From a checkpoint of a small transformer trained on Wikipedia: local attention windows.
Each number is 128 + 32 x the weight over its row's rms, rounded and kept within 0 to 255. Layers, rows and columns count from 0. Numbers have three digits each. The size before them is the row's rms in percent of the matrix's.

# k: layer 3 attention key, 512x512, rms 0.0286, rows 315-367, columns 128-255
# q: layer 3 attention query, 512x512, rms 0.0285, rows 316-367, columns 128-255
k315 105:144071081125141122171115122106170145138117142117109127130124150138114072098127175157134098157141150136163098210124077139140149084121206119145139143162143151133170092135056130166123130156130114137176090078092165139133119131127119140050125153131146071187129131106127084100142052113109115141135183115138102138140149142167076124075153132153122121078117149157123166172169180102122182125155
q316 102:140130131161120137149083153137093094066147153119109156220077153098099148136118159065097110151174100100147163095111109122112132115157072110121131184123133134037102178123154132186092108113158047105121101101157119164150136119155151136139111093119140096175123083152092138159154110159059133123182113157162129111120172147120144228153172155189168142143143115191123158073078117114082112158156
k316 097:141144153105132177170092125136140063157103129143138164083134114121127085102156139169079135130087147099042159077128136083140094207117121154117112113150106132119135110088129102144121131128138140155099119143143144180171132149149096107083118117147139079112119105170158125175102185096147152108084124159098065166104166129174105140232141147115143107120169163107145119168168089105104122141190
q317 110:083133153108130126078128149107123148147114117139133103127123102159134173141147155054098075189137124077115134165131119165145148107094096086163129057124124083131106123137132135138094103110158154163173114150108179125174127174221127193131176107149083178117093148150139115171150127144139177088130154125170146109188147094155114121130123120094130174153140114053102096127164141158100119098219
k317 108:121117095154129162154099157114151119120119120161081118092097134135116121132139126154148139138138176125141125158138156155144139127094073127148144166167107078104094065106173172081081147153149142048069179083086084124109123094107164132170124137075124144082149123151096105099112164106100111129119122085108217158079115134093078168077121145151076104148083091152071144123174114111118151056107
q318 104:121075152179102126171100076150143080068149115097107027144170109117156215180126074127108104168137161127135129152157049162106157177112158131171151127087118112096137168083207125082161169031115160114151162111099113102135129118153163193128175140126121120113136111181140129123108162123116143141112133098118092157138154149116167120106123118146154160117124078136129054110117150118064152160134
k318 104:189183144172104158108169069087139171147165135119115155119058152128182149172116083114145130068164097094083144124125190104063126079119085153115135165052100121133137066111056145127137153159119154125102118097199153086127173108138119131073117110126132105164149149171170166136157126154087082139134103155126119125114147130123087137171118162155116137127146130146143154090153159170137101100176
q319 101:113108150091124140188126165125136159176082132177109185147117159141127162151096053102127098167104146155092158127154116076113097119152114126141114047120113149131121130072103130137136116101125089110164104089085154107088154130072141124146093164117069161129198136086101129154132139092097165097106149172114146155085139142166170099110118129087111098135163151109148090113087131102159180085168
k319 104:143115138165130084062146137159125184142099135176128119115121144124114143123197127126130114203101119132145150120129122091134107101098091150154183131106086145142122094098189146134136134118104114157192105124123144178180146161078151173092125141113133110137119163129128128135123175119118076137146080125168132121201102121140087135117135072126096078097155155155120124134106113064143130087104
q320 087:102062125168188230138142166135085138135182102118130110128145173137119145110133136115075090161097134127138111200169190110063079155133169174124076086147142096088043140083093074169140084059103101127111154118159094113140107125106178119145094129147174145124190121182097067098179146167104172195034159153133083121114130099132121149104116049112148108129116133152086093143184138137157173148079
k320 099:124147172144102125150189117128172193103056135110124099086072134137124128128117195114097165191134146141158131115136113134164142141110163097088129077177099148121158103164056114109055088196064093114158093088123142159117176177137147087173159140169100098168151076146121130119057175136118132080203113114141127114162113092113140123161199138170149088134145119170104160135043092102132179161072
q321 097:141184164167140162136165097117160140101166148089119114102078089124119142156130114101116095108133098067072099152128188146137100146101143111149145088088172109151152167141142131130215108130113171127179133158137114180130147124143122126095129111129119139115157096076157167111125186126129135136135105161100123167154167168165146151136157110137152045117179120087081081108083089104120130096140
k321 103:150146120161080117134152159075180101169117097156147065159169128100089096162170116147085116146141107085139117174143095101191211161107120133123124116062126148137107116064141194123141132109059106212147134159147126103203108170066108123105074147069139097100097158097143177131137135119126091093094124141163106183121148066106096104174108121077127091145125089142173149170113115133074109112156
q322 113:080076076111122161062096168133070096171181093119157111122125164100120177170049098100169119099113124173160111137128079162109134129110183123122123108147092145173105128174157160138132113150062099106166147163142127149183058156135154086113098157114148110082148127130130144187097057121086099121181162125169153164127134111147152121132123101104144156186106195092138134147119084144133132140093
k322 098:133102154125099144175101123078146067156115158115145159077167174156138078139157132096120169083200128122099084118148181113116146138117095146151164108136141139146110180100143163125169136109138167145152133099106191142123129141112109154130104167154124156154149100143160144145125093189151137081123149127077087117195150143151085112121146130116089147171131129104129118035142121097164110115107
q323 098:161107145116149183113161123106065119087063135141126116138072140126140133121116121085152116145153170039176112077158230138140150129114133125139161100160119141099125116177092136141098162097138126136159173142094116140114138187106100180134171127160099089137083156139108080113121090143125125143121150206114140144211080135115057098126121113068147132095124150136171083071144162064162098127116
k323 105:150154137172150124069112033170098162125097096102156161140158115135108161110156096080131182051164123047115167184066109108128126162187144099110155091125154108143104134144193131167172144109073122094182089152192113199076130102113142179127084129112110183086085119146140159192116131167157132106117097094152138137142065137053140134147182135130111111075142124143131130071109066147085119122068
q324 099:098080139128200094116160151081129113114124150095130107110136140149163148116123132124123165117179109122145129145137127147156116135085128150102139141189098118166120149107085141144105130135156064154134112152108110113134113133213099120125182133073131070118112163088118159119117128166179102077086169160088139141147154158140164086109150119116128132115147167079183131139098139143132080137052
k324 096:105127086121115144112079142120115083107142049145154106201189089164133074141095110127109108185128167104122099111157141146023082099054118109220078113172129113163118112131141140129103133161089129139143164098102121121091125100154185089148169106067157139118134185136206103151136140174177119131156123147178162145154164105097109124071165088095139110140165178109028101116193146143122105161099
q325 104:138106110149097083125142119125121180131084088180153115143125063076146136085141130116115140080159116135125105163107197135114140121009101111157162206124128142124206157131163099159067144152169116136151069108207080081121152132080090123116162172141163153106237082148163065072153124128139144142122105134139124125143161123157133085160151135091107148161025198101179175135098130195148130100127
k325 105:117188158121114077150160131099103161099172169104131115145153164106143116107176156163127150169119132144131065145105131075110162106094121080089143141150198106123155092130118154170131128162134108157129089116110119105177125136143152100147124134059144130201109162090165146127138087100160116104158147082147146087183114089168171127117091075131124136096187184139109150171141144097147098102125
q326 104:122104156142106112145138156155112085176122092082128090084142105117107140071152212105108148088123128123114105141133101148082085113079183156144147145110171166122109133147117120134188065082077200168047112122134154127072116155132084153168125156153125170069165118138140126114203205137153201117095117165125132125130138087152156137134072165127130095087124088173124132180081143083151125097136
k326 102:064153079149097122107093119080085074072179091149096168086123138128119141185152159127155143059168089150155095113154170124131193095159129131164171111071124146117068150174120152156155143088178108155162163163083143132147122115122211123072146107138140213099068134081104092107095094185097131124126144178118144138239161139142083116119087077114137089131131061058141130176100128125172170189146
q327 103:144100142201127114123132080148119153140129120113123154127117143161097151142118140103156139080161137156104176121133167067119080078134115110151078139127122118125104197093149103109148131123156120136158083101116164113112139127147126159132133074143184106088198110123078104160100149118135136142082111157126141108142081180129133193151083096083179146101149154121087151149169169159049165088123
k327 105:104133174164155092081099122117127162117130145180135105080091109097118099088162181126118116153166092098171186133159121161118161163118107127116134163136135108114056167112126146168126112096095097087135129127142077142152169145111138078118207152147116179131107105133107117132103135110113112111216180180075095091152118085146109109124149094118117108144132161120146108164085061146150188089098
q328 096:115111106097133161135117132138147147137139131162110202100144150134135101132168114139103099182080130121185184212076173117088140073098066077148159152140128106126151132117138087111178112174085097147093216190139121109145113101117114120082112163121142133120081090135117138115130148129132114148129069122093121185117086174176173178092110182092187196104173188179113128080171173106163074108167
k328 102:091077078189129168116165174140134098142047145219095086148126076117142120162080117176190078161206168172109149094169093166155098131178136156142136137109108165130110148132110075108119115180109089089098134103121162138055042132141089138083152138106155144138160160103096109108147137130132120097125130142185099106102119081122086201135160129176101104096145150167135117158163118135085126126136
q329 098:134102152116077125121145119104116089121175143165082118130075118139164090102102096096120199123177173170117083125127100152171207135097078123177109117100119102136154173168102109153119152109177162116117097114065165078154161152147119120127203082074095123180116113090008149153160069142065095097130173153093151117117145125124123064091126119114153105117130092121139131075146093115114084151074
k329 104:165135081111122155139118189117129175146157137184129183074182129152125066080138186193137168161086151170107194133103131125130133123133125146087106180106164184114112123079150121126100133168145096117128125105154124135207184135135119177103131138091111070150103123119144076204101062103148099145091091148122125170093185129117119140093159085146172161158080157162106102076177154133120183111132
q330 107:118108094174067101134117187115103139096126187144074096123133158125113215097137167110193136112148124108072163125129161144114104185131140090094123093117147119094114128111111120112161073176118104149083117117183118077111126165161186125150157146156115076118101100068122069175153142126128116178176119101113157136132204099123138149144140135074144127094119120112120071115100092108092175176130
k330 106:139193139147139117127110124119116107161084143159177097105143153091130129117122136124161126170087109085104115103150118100105133184187131180145136090090117168167115119191172153119111158147183164242170156106162156090139094140144172141095075127120159093073077095121111120154122125071120133164094082146090152130116143131190073118106118118123173156134154154149114150107071172182131114100169
q331 096:141125087134169175123166116092160125092133084094135165145152091166167168105155148164060129153093112154094132153070098124138143142128173150097124197130079087179071123139158135140100168133144140132113066164133109087187157080127140116117128130112114116129172143202117112133116144117067140096154113072183127085102101141163154081149169107055103160162165120134120098143156121110102133163188
k331 108:074155172132129139125125104171129173076165103125163151075163100138156137134187165074147091130072162130170151155132106151040154088133110108125131176141184081071169115169111147106121172156149139101107095089068106133106127136111123088094152105134098118144119112122143127123141089108177144121141161095119088085082115125075139114121166087111143102122122121175131180143131177079179109096115
q332 099:126133116110087142172123098133139102130106189129085108100145086132075083065102075172090137095143084142064163160093158139116075101165114092144100115096140168174111204118086086080185049130104098114141147118129110149142126142149098083142100152118151169102142146162078148113116179088119161136114098095157153172108111093139133077105213149076108120111127117130180104147163167167090166139137
k332 106:152106098172103124152070165122131133100098090084113142141131077103156145175113180144126132206121126146093078153158106150073111118170140163130161143147119156020135134132139102166157130082191175153171109121098188141165128184151087123108138144115039106068180093092129118183159131107179121096149107114084100139118176140186109114120116070130152145100178170123092136118087183123150071109108
q333 105:126116157116199101144118176154129128150114150165169125150120106164135122174094113141127118134049152063095119132161119101118101153110177101164114165154118189120149119102106080124112104151169175135149156207145188109069096138048108123112123142145091098154144094149171107044098115142128137208128140124065117130126140174133109108177129135106102070143099162117110101109064101144120074131195
k333 096:124106131143126140146076141124121098147093122164162134115209182104117139085124101092123115109125149139085161147111100158183147183118169164132193123120090192129085178126108145109127153131098132109121190035154117142142094157120104107160125131095175105071081122140149089126084176118088163111081139104147110102104091178077121090101159136099202144148145091106115118122120147060160117179125
q334 098:074136070092136073154052104117124152137141127105101099106141085181135128077148157118166086081153123175113148076124081121135135069100103093148143164127096112112119164108149121120114146155157093108076121076126116146203095141155186150094131160058116127114192159169107069125073110123101105084110150136134175151137128122051107157113143143161133150120140142056184132167186184102118212148145
k334 101:104088117145107147148031113130145107104136089108104094089181155183102153117081146094127081148155153140052164116155103164127060179139176148129121111098105131102171097126138096155142127132125134110144145095086073164112113123175127109071165091118148149196156123156056110080123135147156118112113224108173022103115120125182096143059122100080124089162086144119146137091119115148116103131122
q335 103:157111089138116127082190112119108151087148075117166155173154132155184090167114099116042139190102160066120194082127093138107064103139145128094109170118135097100099140154115180151134126068186153175136150083098131175104154114093100127116112067129095206109149154120132122115094151134095155108164107088054156102121198106090090143099137141074141175071186129130128107128130215048141158126130
k335 106:186125118134187052123116106177149173139120151157036100155096133149081113131110097089196140140057108127145120130126118117096159120129127164157156105086083146111103184064082103122113138082137127171101142116121098099146150122159145089167138108112115130130121112110111072112157236131153098158106159122172124124076210125149075148146187141114078175146139144117100148124127120132128166107091
q336 100:147168169109178123154101162107121109120075105145128091121122183175091125067096112106102115095157148110129112095131176181123135125085119096150121108156133119157158112198173136131140104157193169154111067138130120147099144078150152135178129086096160110141177149195174137104127075153134172121117122078143190128160161162166126104139133149142093120128140119073142150114120093137095108083113
k336 097:151090064111131112123194108118130154103195109108150114086133131159121154098172100094135152136097118090121133162101177181122124108131129121104183159156114147087110114131122177132169151127091116106218092081107088091073152146103123171119104095086104102079099143112120114093121117152125155161101150111110095120104160133117152120101113154147130177178104111176066121139197114169170068060131
q337 099:139137109097129133121156124090126131093135077111113091174157108159112172139153101164141152177151177128164094152113213085153075172090122156134135149143168150182121104115113128128069153135158135149099143141118089165129088129141184114157112120097172088151102131156135126177127153105098183150139128151061148196166115201139086196136114129163088106103110194086036127091133099109131134122166
k337 099:106176151091135117130127067083104103149151118124117099151119192145126095093146095067136129220157165056131145098129091147137111128084181205115091139145110035107121127135144109152121100085116124173131081144191149128083115108059092159105172073099154154108133139146134170117076127073190174116133178147115092120137150126175176112116108127099106106071115122125056166141052138081105101146177
q338 104:160109139131166167167118151076135180120126143117125094148132159136114175117100156128244158147127132138119136125071126145148163073127139111133117121118085127130091154153105152122149170092132159124163120081088130100140122113130158137157158120100136078140125108135118146109159114089138106119129141139127148145116129100153171078110135084167146135132139076148099125126162120091150139126171
k338 104:124085116164185165148146140162119229169077112114136160133184170101137090150074117057174133073099145176132100089130137117120095123120144124114109129107179118157117116164117130125154086110067113154098117125133163114133145150110110100051142158132153137156163096129085102175108139203115136206168109089099159067153099082143183121093135101118117171141143171149128130114106164097108135085066
q339 104:106162140046114087100074160185132158175100107119111196172135126125137147153091149174067133095139142112160137111126146097122148160076198188095091121120122112196143117147148109154117117183139124209105134116148126177150121153126123109089132159152184144136127115165094163159089085115163152101126115111089147167151109141140104189143114114148111186053127113172204097104099116144121130112163
k339 100:102154138184203120183089089123145148069150096163146134187118139177176126177226138094094138113146133127094100129124110114111075149191148112169097090119141143128059132169179129111049150087139095116097239120118154147177123136183133077099152103166177141159181199060123102143110134159096161141102120097119127118159098111144080141179126127127096085156173090151074119174168098090157172114191
q340 107:141066171084198065119088254092137091085197046116122107241135169191098117104106112140096138124143102123108124105116067159098079144050081113105117152106234063134120126106108160127071169163122096087145107112099113118101127065129118121177160139073120124150137098122157178176142113166138060168113182164105145150079118095129133136132134143204154142132121111131085123149161138142060170160076
k340 105:092116111136087232111141131130182115148084108143109105154121143175113115124111095181150159137127107209103085127120127154147167099136174162109124163137108116129143163158151160084142115081156081138163109188108181127132124144179070119109194109157075053122166132118155145153125062140170080144118106125119129151179105111125068172135168110113139085091036086109110103182130171134144086137149
q341 105:130083150154090136101206110132118120147089159135129130176078104103150123151107208105152132123193107112180063153080108112110155096109140137149128087120141135123165174082113170113133096105122179133141131139152172147119122143125158069126166115187125070186103161156141106136142100136156143129096152161091156145174114128182149109184080138070136151146196142183135159129120100076090094108161
k341 098:110096112087160118140107148158095091122162182116116138035088107127136084139155216155170038151107081142173076143102149072087135075141127148095152122131168154100102154137129130145138131100074141148097145134174150176164127153136154110108059163123085172136109177125081144149114169106125099192129082132056112140127119109134082160136084105182175141086119195190077077148166102111171076139142
q342 110:098149113144109186137145132096125121152105080115144186109166134132160145139167145069111178038118143120122144159146156137116153154093118147163112166146134130115127107188114147099063141111145172128090127072159081134154149117133145133065152101122145162098125126149099137055109133060145065155122101044178156093075149121139157145156112100165198145091092164094137148168107168089113120141089
k342 102:160133155137094173178141135068080126103154067195135116168062206128114123153100120129168149093101088117149156116083161139164130133180175117074171068113128096110182114105117095161120127087036036115080158071121083174129121167125084125153143160066147205171112086134137150177169140076131149170128121154138117136116130209121158094110109114101111097105199136157152144089156144145142135139141
q343 106:136085097130143154134111104103130161107115087125114140108142100187138172091100099151170166114136168145122135101176132092118164098145143107093158134134163168105118124162075164090145140154163132136092124083113106170114081158194135104107099125122148107170198157139097135165108154132175067108122215195171028092072116086153157077099100126201141140111116106073111173099142089138057132151143
k343 101:173119163146132119120053093124135081153143131113125150118165165152053114122104107177102132139131045167123121064149105112108137070127138106130129123104172122152116155090134109103181145061156133069156071065162105114144123087121123133166100124091191119154123116146128167135169130090095168081156113110102102135097140118106138122126147157150076121075081136111149117102169120122179134194086
q344 100:133137168221089100146097108183112172046116084083103110147180124161127172128167157116139066100160135097155126093050081139216123198200109142105132145139120133166142117119107078149092116161071143126109009143108072109146140145113110156132083141101148113180193132090154100151167116126100097137162139132121125227086127105111137108145103105091095157142106142113168101022122104146096162137137
k344 105:169156115122127124157169081129106151155214167094152155120133135120105111138090099124056166080125187133173125085127098112135101083137179161125150093085119073104089117093117164082181095191153103131084114138088160166134106127120140117119138105170134102160204110141167092153153111095103160118093075089139110154138098114130118129124171121132053098140131149078162162086095158060042129130040
q345 106:135085102177136093132123085148068108141107156166124059157093172148130187126167090075147140135144147135156168114103156166204147170083186051150134117149085129155140151119077153140133084158094097159116171176052143152093136077123175101097093138168127161131114172164109148109120093085112102138118053102108137133205099098079153153164079134147162122123129105167102141137052151113139133127090
k345 106:134139136057167084160079138142132154156100119101084113164147086172116173087089133133193152126118131143119111107092133122144079108162115195140132108106111065174109152090169122114114094137113119119118146114144099120095100122186154083128127111096155121099107142140146119176094181176173139146099180131140141064120066112103156116116135108046060145132127155150120093137128163146137136110158
q346 098:083105087111095129135131142157123122128171136113129180138167171130150202121080114112126133138041146126141097099089148222163095182125090128074200156104209095100067113156052135155131177144136136078137166160119068101153148122135161088133151135116094136156145116146158102136116094171108138110069199136133122130170128161184112121130103110108149157135126145165113151118080132156110147150127
k346 099:064147173193125141205130116137125127101057144121123141082115120125169113098194100120111112102064105164140120152174143134124143056125139109183059146147077078129164213135134127099123144113119143064170126084130081181113131155134158156100133057158094160110169132128164164127155201118142101071097132135185135058119054126085109236140087114159131092169137101149125097172087129073063087141081
q347 099:135124102112170165096144064061113142146172086103122143142152097175156146083172144086110127144121126145137137081111130151122077127083080087095140126110095142070132085174108078127082136103122126091095129113098142180129170165168051149066109189134111147182143106131124134158103168097104117148140111120134144109145117126185128166078143177120123126097129190154059152103187203156166169120072
k347 107:129102122136171180166087188172091104128140197112071078111115129093098112104165088093103082102195177135071165082142107152168108164076212169209142106159042110135146117052118145181090160070100157134040136111125106136091084136086127142131152131144092113183109138144178122167070136102112123130135078109174090135133094074122170123120181147116114137106091141162206120107104122104063143076139
q348 098:172153135172118115143172129124169101103106166156131134124130155111116109074139140123068051141144081143123120114121161052084127186129054069145145105104159105178127108120150158130141116111102125212142108114140112145145137144104119141108020160132142163116125134119193170169118089138126101139145031171110128150130119086167092097073146137209127119118099144131123130132116154128149131124238
k348 098:111155184097141140117167151144068128142118179158121065115153067153138084082170094174161124171089136146134123147169170204179096146191189154152136117070160114194145157069086134149083093134159180138191122108103072111170132086137108167172123136142145159138088161142187178148145193051161108132108098130107054122103170158051161088114142102151032139097127128067166117154100137119159107112156
q349 098:154157080092115113145142136174167109209120121086110091183083159153095157105158097139100082121076135140112131093065166180094129129085148148164141139110074144123167167141115074130121085115069180081141166113138098129134121123093120083131083167106094127146090095129134192148080093161136153158136117097101158117078096122128086100154168172107157094177121086156130096117090111152099131101111
k349 090:119154062149155150096100119111092106095057169119089132161141166133102109093096115129131114124221124065064161093137154175181162137174120101122187076137162112102125161173112105154205158118145145152145096158116191080143129147125094127095178147124148116136174149064094130089148093120166091119092151149122127101055160141157127128116120169153121154125153125138154135133190095053088089092145
q350 094:116156092121079070079096180042106084117178068190141149064142095183184142120120182126147134156035134161107127138100185128141182114130147073134109174094167107168137081138159146109102123122072145059140126145117084085124153119139107170109166182140114136077188142105122118158147151133102176130149069159119139143128209147077117125136126105135140150119122061130083121143146156129127087216128
k350 100:121139145137094164165168143114158061114126111126102118112135123165146106115149096096106146111155186108088109168147090075184191168215140151087154147079172131150109126140131168122112183141143090153124163084138151142172124149152097061138097126094099146099147113091112107153112160075109097099196154073171116150191159148133128084074144168152193046121093141081145117091114113143153098105037
q351 107:116157127113167162098069126156072182136148144063109132161146083170079124145107125154138122181121134097092120118141173080075123121090141139052109114100066149185149130196212183145173097114133177139158155094166095127114099116115083091148097122137095146131127143134120154130148184106080149108155122166170136152061156096113162142112101158142097145075166129179104082089162116138131094174135
k351 110:087081079098111081097083111150111148058195148052100129170184159127087173152135148123128117043103138140053072182177123123113089063075085115136152149127136085114144158219096100099144157166183162121084180133124099121145155140135122182156143097186140084155127164163066073094111105145132171166134142133158101154116157071136130073140180160088161074108132133102116173161122114159115094111124
q352 102:094085154118189134117120170145075162151108150182114127120129182099109136148105109145048103168113151128094164127144115125110111167132130200040109118123127166049119156116118132124179088162207133114099150117111120117122055141105196147145116121129144139157107177163094143078201154089156148093071143137088133144110118130169154129112116123167154113109138082145157084109131148116176125080132
k352 099:095143168098131088106055113108119095119076131090199143088126184155121111134156115155181091130239138201173132077168125077114133113095121112135096145142178128137097089113134113088111147105108150114102138101099156138172194124059121133117121183170145120095141122161112142078118089143144165179078093091103151119096117133127174164143088081125180074113092099179116075161080113168109104128143
q353 095:112179134173136163109137117148085130145169162128117095122157123152081144074153082111079179125121115161113167081120151148124152140141098061103153079128127049112127138118156164143068091139154197117136158058155108117129127129121117169222130111124178126120130085122232130096127104092152100141124104046104148132177096114090192151175225113134148163114133139110091102104129143163158157122135
k353 096:146132100143097098139078137170150157099116161175122124163158165181193172078147176124152181124049134143102103154117168129121124107058103156191110133108128138129116156101083150207159070102089136158175103126134133118098106134082150169134119138161150114123077117177151141124116092142096098139099156147104129100101142080081097168115074104133151148157075099125104156099150117060078090080193
q354 098:098162151099116195069176095176148143159166131139169122145099103087109130202088058142159090139116077127129133145127109120117131087125164131158079110183136171164139078148116164118100134128128133156132115126169143180171150152129125186124090178113088153114138103159131159160078176159186126068155118112143130120123150087127100074172148153206133152131157095122102105147129082127206160146084
k354 094:158105129134109075143112092130103114133089216082191110138125130111089124112129143081137142101146071093104114173171152107111186115143161165149082086170100143159067210149142136157119166091142127152102175102110174125124140184125057140096144100185128171067138127104097139110206069159108155160103203162125149127154070137152168110124157119126077130129114104091153136117113109130173163185167
q355 104:123137116152110102160065108126157139101065137159168100140091142145143117096165136155169085077118153060136085140107054162144178121157090136076113148149132109083138147109067102123124080064078101140135104122168082096160125110135190120209106087126145122133127160145173117133102164121142120130116143116080069125088117108205061180112149131115161136089151182169153146104155150129137061135111
k355 111:117113128160125122117217152101112142118125083122098073066097139109137149166128125158143074153152130139134107180072152156086177089067126121097162129123143079190138111098171134127178138183110076126140122102170070099079162122154172085098131149080160160107146096191113061118183131122139107083180195150143101075124152103079122130138067074127099145151119121146090141103179166208121123095102
q356 098:136108127119151178126105122145130123114144096078150168138101167127117131074103164061105153132138080119121093112083107183143149122100125154183107131104115138094123080112147166151118108056076145155186114116095136124179150152152130128134090114136102143098119183163150143096168186097145138071183141179201083088163086170111123113154034130136149162103168117149087108132112101117087116107135
k356 097:134122124132102102074146131163147099132134125140078135103124110116154121122087140165173112072151072149118107105152128138144136093113090103093084111091121138175130146125170181158155115125123134136168197131185154106126131196074116184119104158157136113146110136181129076204182153152139110143086086146129091148114084143151147112168160127148066149117105098151173106113117137218131166072131
q357 102:169049114110074136158197145138165049153173104117181110147114119118146121159140087152158095102088124170164078155103178149096130167175182090109156155202120132188111177106157140211103102144072110124111146147184143132199107117173111123160059116126127092153093125127137078108146140134038094093141160124129167141097138129135188112145092138138125122104129131088174080123093138134087119071138
k357 097:106181101159167135091108098112116058097080172099104121130082090106140105073158156102127127135110150122124143114149131136143112122117107152159193121080166107144140091118124142114160162118167168094106134146137082071097124101145105144126107073083136090178149120137156126098121086126145122154155134115094124194136119138169059110118102188115110135149146170204114165172199156145160114168124
q358 104:060169127141124123122189085148081095119125091100176058126113109141083134079120184153166116128171147163154101161129151049122099061127063127104146150117172126132084142103141154121127153093140129168108142154116129141182133168212109101139155174161143154092152113122092111152116146147092122091065109155135164103184135157148110101080100154161154144113168065069081144208119085090142110156114
k358 098:123124142169104131147110213143106118169157126169124187114082145180086094142170137098089137176130064128131122143198149114140129165164190094164123132101155152121091123137131127141163133120069134160124156091146148158122114137146146151110140164117138098103106106145163139135074134085118190101136093099085164118144124123124148112141132182145077129174171143148151115143152128125162094110133
q359 104:065129176128164156133114102091129139124083144135110131147153130104123084055123134165148161161165194103121153199134101115094087123079156124096076091100129143133134182119114159084057169123124098146147111160134150086140134174133161109175123089134197137081125086100126124163091170124102132127098156081102129128162109144170148139158141085117152147114099135141082131064121182141118122074135
k359 108:131143120133124082123149105138118189099087149146128124143141171111152119169063085073155119185110138150191083121167110099079072096126117101215137155161157105117119133116186115196173142129138072105093120133134137100084162122125152069140082108173176131105138116112135119164102099169127144115113101163104136108121172123174133138079087152207152149168118116137131118183093135091105170106140
q360 099:079098120170109107111094116130134201133101056072107133118168069158145156117084134161136097116146113121106156185146089162167126130065186131147106155162094148151095055120158174145092120078234098104136131161142126146101141111161071101132096129080145086112117087112164119134152117119134120074201082100157124092180134097121136116147136117104096126190087137105152124140080095120135041172190
k360 098:156173147065136095119151159076099139129165135144127081123164122148163102101165100118130063089121087131152119167056155121108110096131052145071104158075115089129143164129061072118176162100085113109081110122089116112146138121175149080113161114130135097121147187117153084170148123119170142175174157120134151115173151114175122117079163170125120171133122109155166158120092148125084150154109
q361 097:114083185093159068089145167194115112110138126141122113176167064141143061123096092110130175120110139174179161093129152089125092146089139102062150134155111127096143143157128104140143163165103125150171164123129136093184076119162112109149126094066145121148114146173139121071080146127113112142117121167133121087158210173148174155131071158096143147065102080133115189117155110122175127093166
k361 100:143099125181153104065088122102100072165157110125185140154148086144087166146082149112124191178137119090111205104138160136174135086169125192171146079126064123134119116044148122149133156115145090120125111137143156124182061149134128174100077138184084116096143174101118126131180072177045166152108097098162128171140170167134088090137104138140102197123167087138099080134148125105160170111173
q362 096:159119062109108123181127156098157167117152098121138195064147098155131136167143094183157149096110096080164075158174085095091137144113144185139084166088171106105151108127088154101175068196118157068102138139081134144106131136099093163021127087073120066100108148119132111142049125116123145135137125114126107132141104097100106153164156105089112098138087106137130105168104157148180165107078
k362 097:122095165096152085147094176137201160100167143168114115106146104099105106211116114165099125141103151151173166130095133144116214134058106112114087134026140166145154127134112115128110083115125108127130078144152145122123147148139098064089172148139175171153132125126155132046141133163160103131132157132186128097087172093130140152132106100076168138114121188130144093102126142095099139090103
q363 098:134179092124138098140150112128116113070166160089125121072187092095088152148123145167134159163087119137111131101115096142099169120150117112160075094144165178146173102159107103161091116132103143117082113169150101140123174106163115137138069178076150061156124112135161159109095058146086168143082135172142118137095047081117128133197180141111149110090104086163079170133123089094119147174096
k363 102:120126136077079101169096104128120126121147151146101129150116114136115050168156155126124103121087073149107145138045117140100114133133160130115121132176094104140146073160112143122167178164109136117144163132143117168121171186179196096106072104138120184101099133109090146091133156121161136127109178093090176128095094127164136120114164164163129100114120132173119181137121107144147142119165
q364 099:136141154098119156167126153153151085136154119183146124166143164150120081125105103140151122163144120163172092183098192175129141090129154114120089098130100100122071138112154144074156206099100130106127165115097146101166153084152125135070110114110125134114129135149133084127128139122102148075072119129077160149062093163139089151082135154169140096189153113080106090111141110140131158143107
k364 101:118193144141101097087157090118085133120159123128157123089108108122103174132192157102062103138101145135152092105146105138197148113051108101118091143190100124130108151124140192159165178157123090107112092162106108141089144126131140111118198135127127100164126126106093102110124111171102068120110144119118149115163182100156109091173124082137115109165092103175103094125100142135061156129093
q365 098:178098177175165106102057133104148150155075191162163130116182116112073113146131196136183128099107147121142115092119087153168180112067114119061121142080204148158148193136125120119190111153153148090118089036108162103052144162118135102121126069130102079130168084127141193086096130132072111152126187121124110095149124151098162140147055110142118172089176127134131126105109103144139136103131
k365 096:114144092135191071161187057133111133105130162127091132173099134121134148164129085078109111090120136111084138098176103096123113105157117182100150193065118126194105175108121110175125081079151148139172158150082117117165150142133135134182147111100155136166126102123108076095109110084124072141091085165130120147089125070171174152149082167170149125222143098089102125125158144143146150101130
q366 099:133141133176185144173133153103126150111116133109158155079110156083146141138120126090142087120125074145142152168130123125143138148127098151109103140150146234124142095113149160146134113111158050165125100110144096126181197102130148093110082164096176144172152141130108148087132108173119097119091137098168124126110165079138118103130147130141073157164137154098167086148098156130135149122120
k366 102:157127098102111148122159120096139105161134189087110088130139111203100080098105082125166173134152191046183125114164132176092128099073125069176135115072177096164121109102167190115123116137107075064106166132189205062105124132124078110129095102158145158088117186119122092120194123156122179107087151139152063182173072136172116107150093147127110129094198129122177123144129151117189143167187
q367 099:135091167095138196169152107170121091166135187141139147059156132127104148175095137126154144095161193199098085151079089142120146120146179103151135122179132158106154134180111078039116167098067123201116127140127137130116159131146080116111098127117114112125062115082101176071101071206139122217141099126131091089103153076162098101124153062146109160087088134071138101114135152109056138163100
k367 098:098157076072166059193159174108171184108112103112116100144153161107119111162099187147141102129090078163134142115154164101104194104157105121128142184139171104116147088070121166123090134107160073086215134150116068129142126136158098112154141168114112098133147115126089102115188111128133116124132117073148091119161089162088145139127139094109157065119109116140125122094124165136150087089152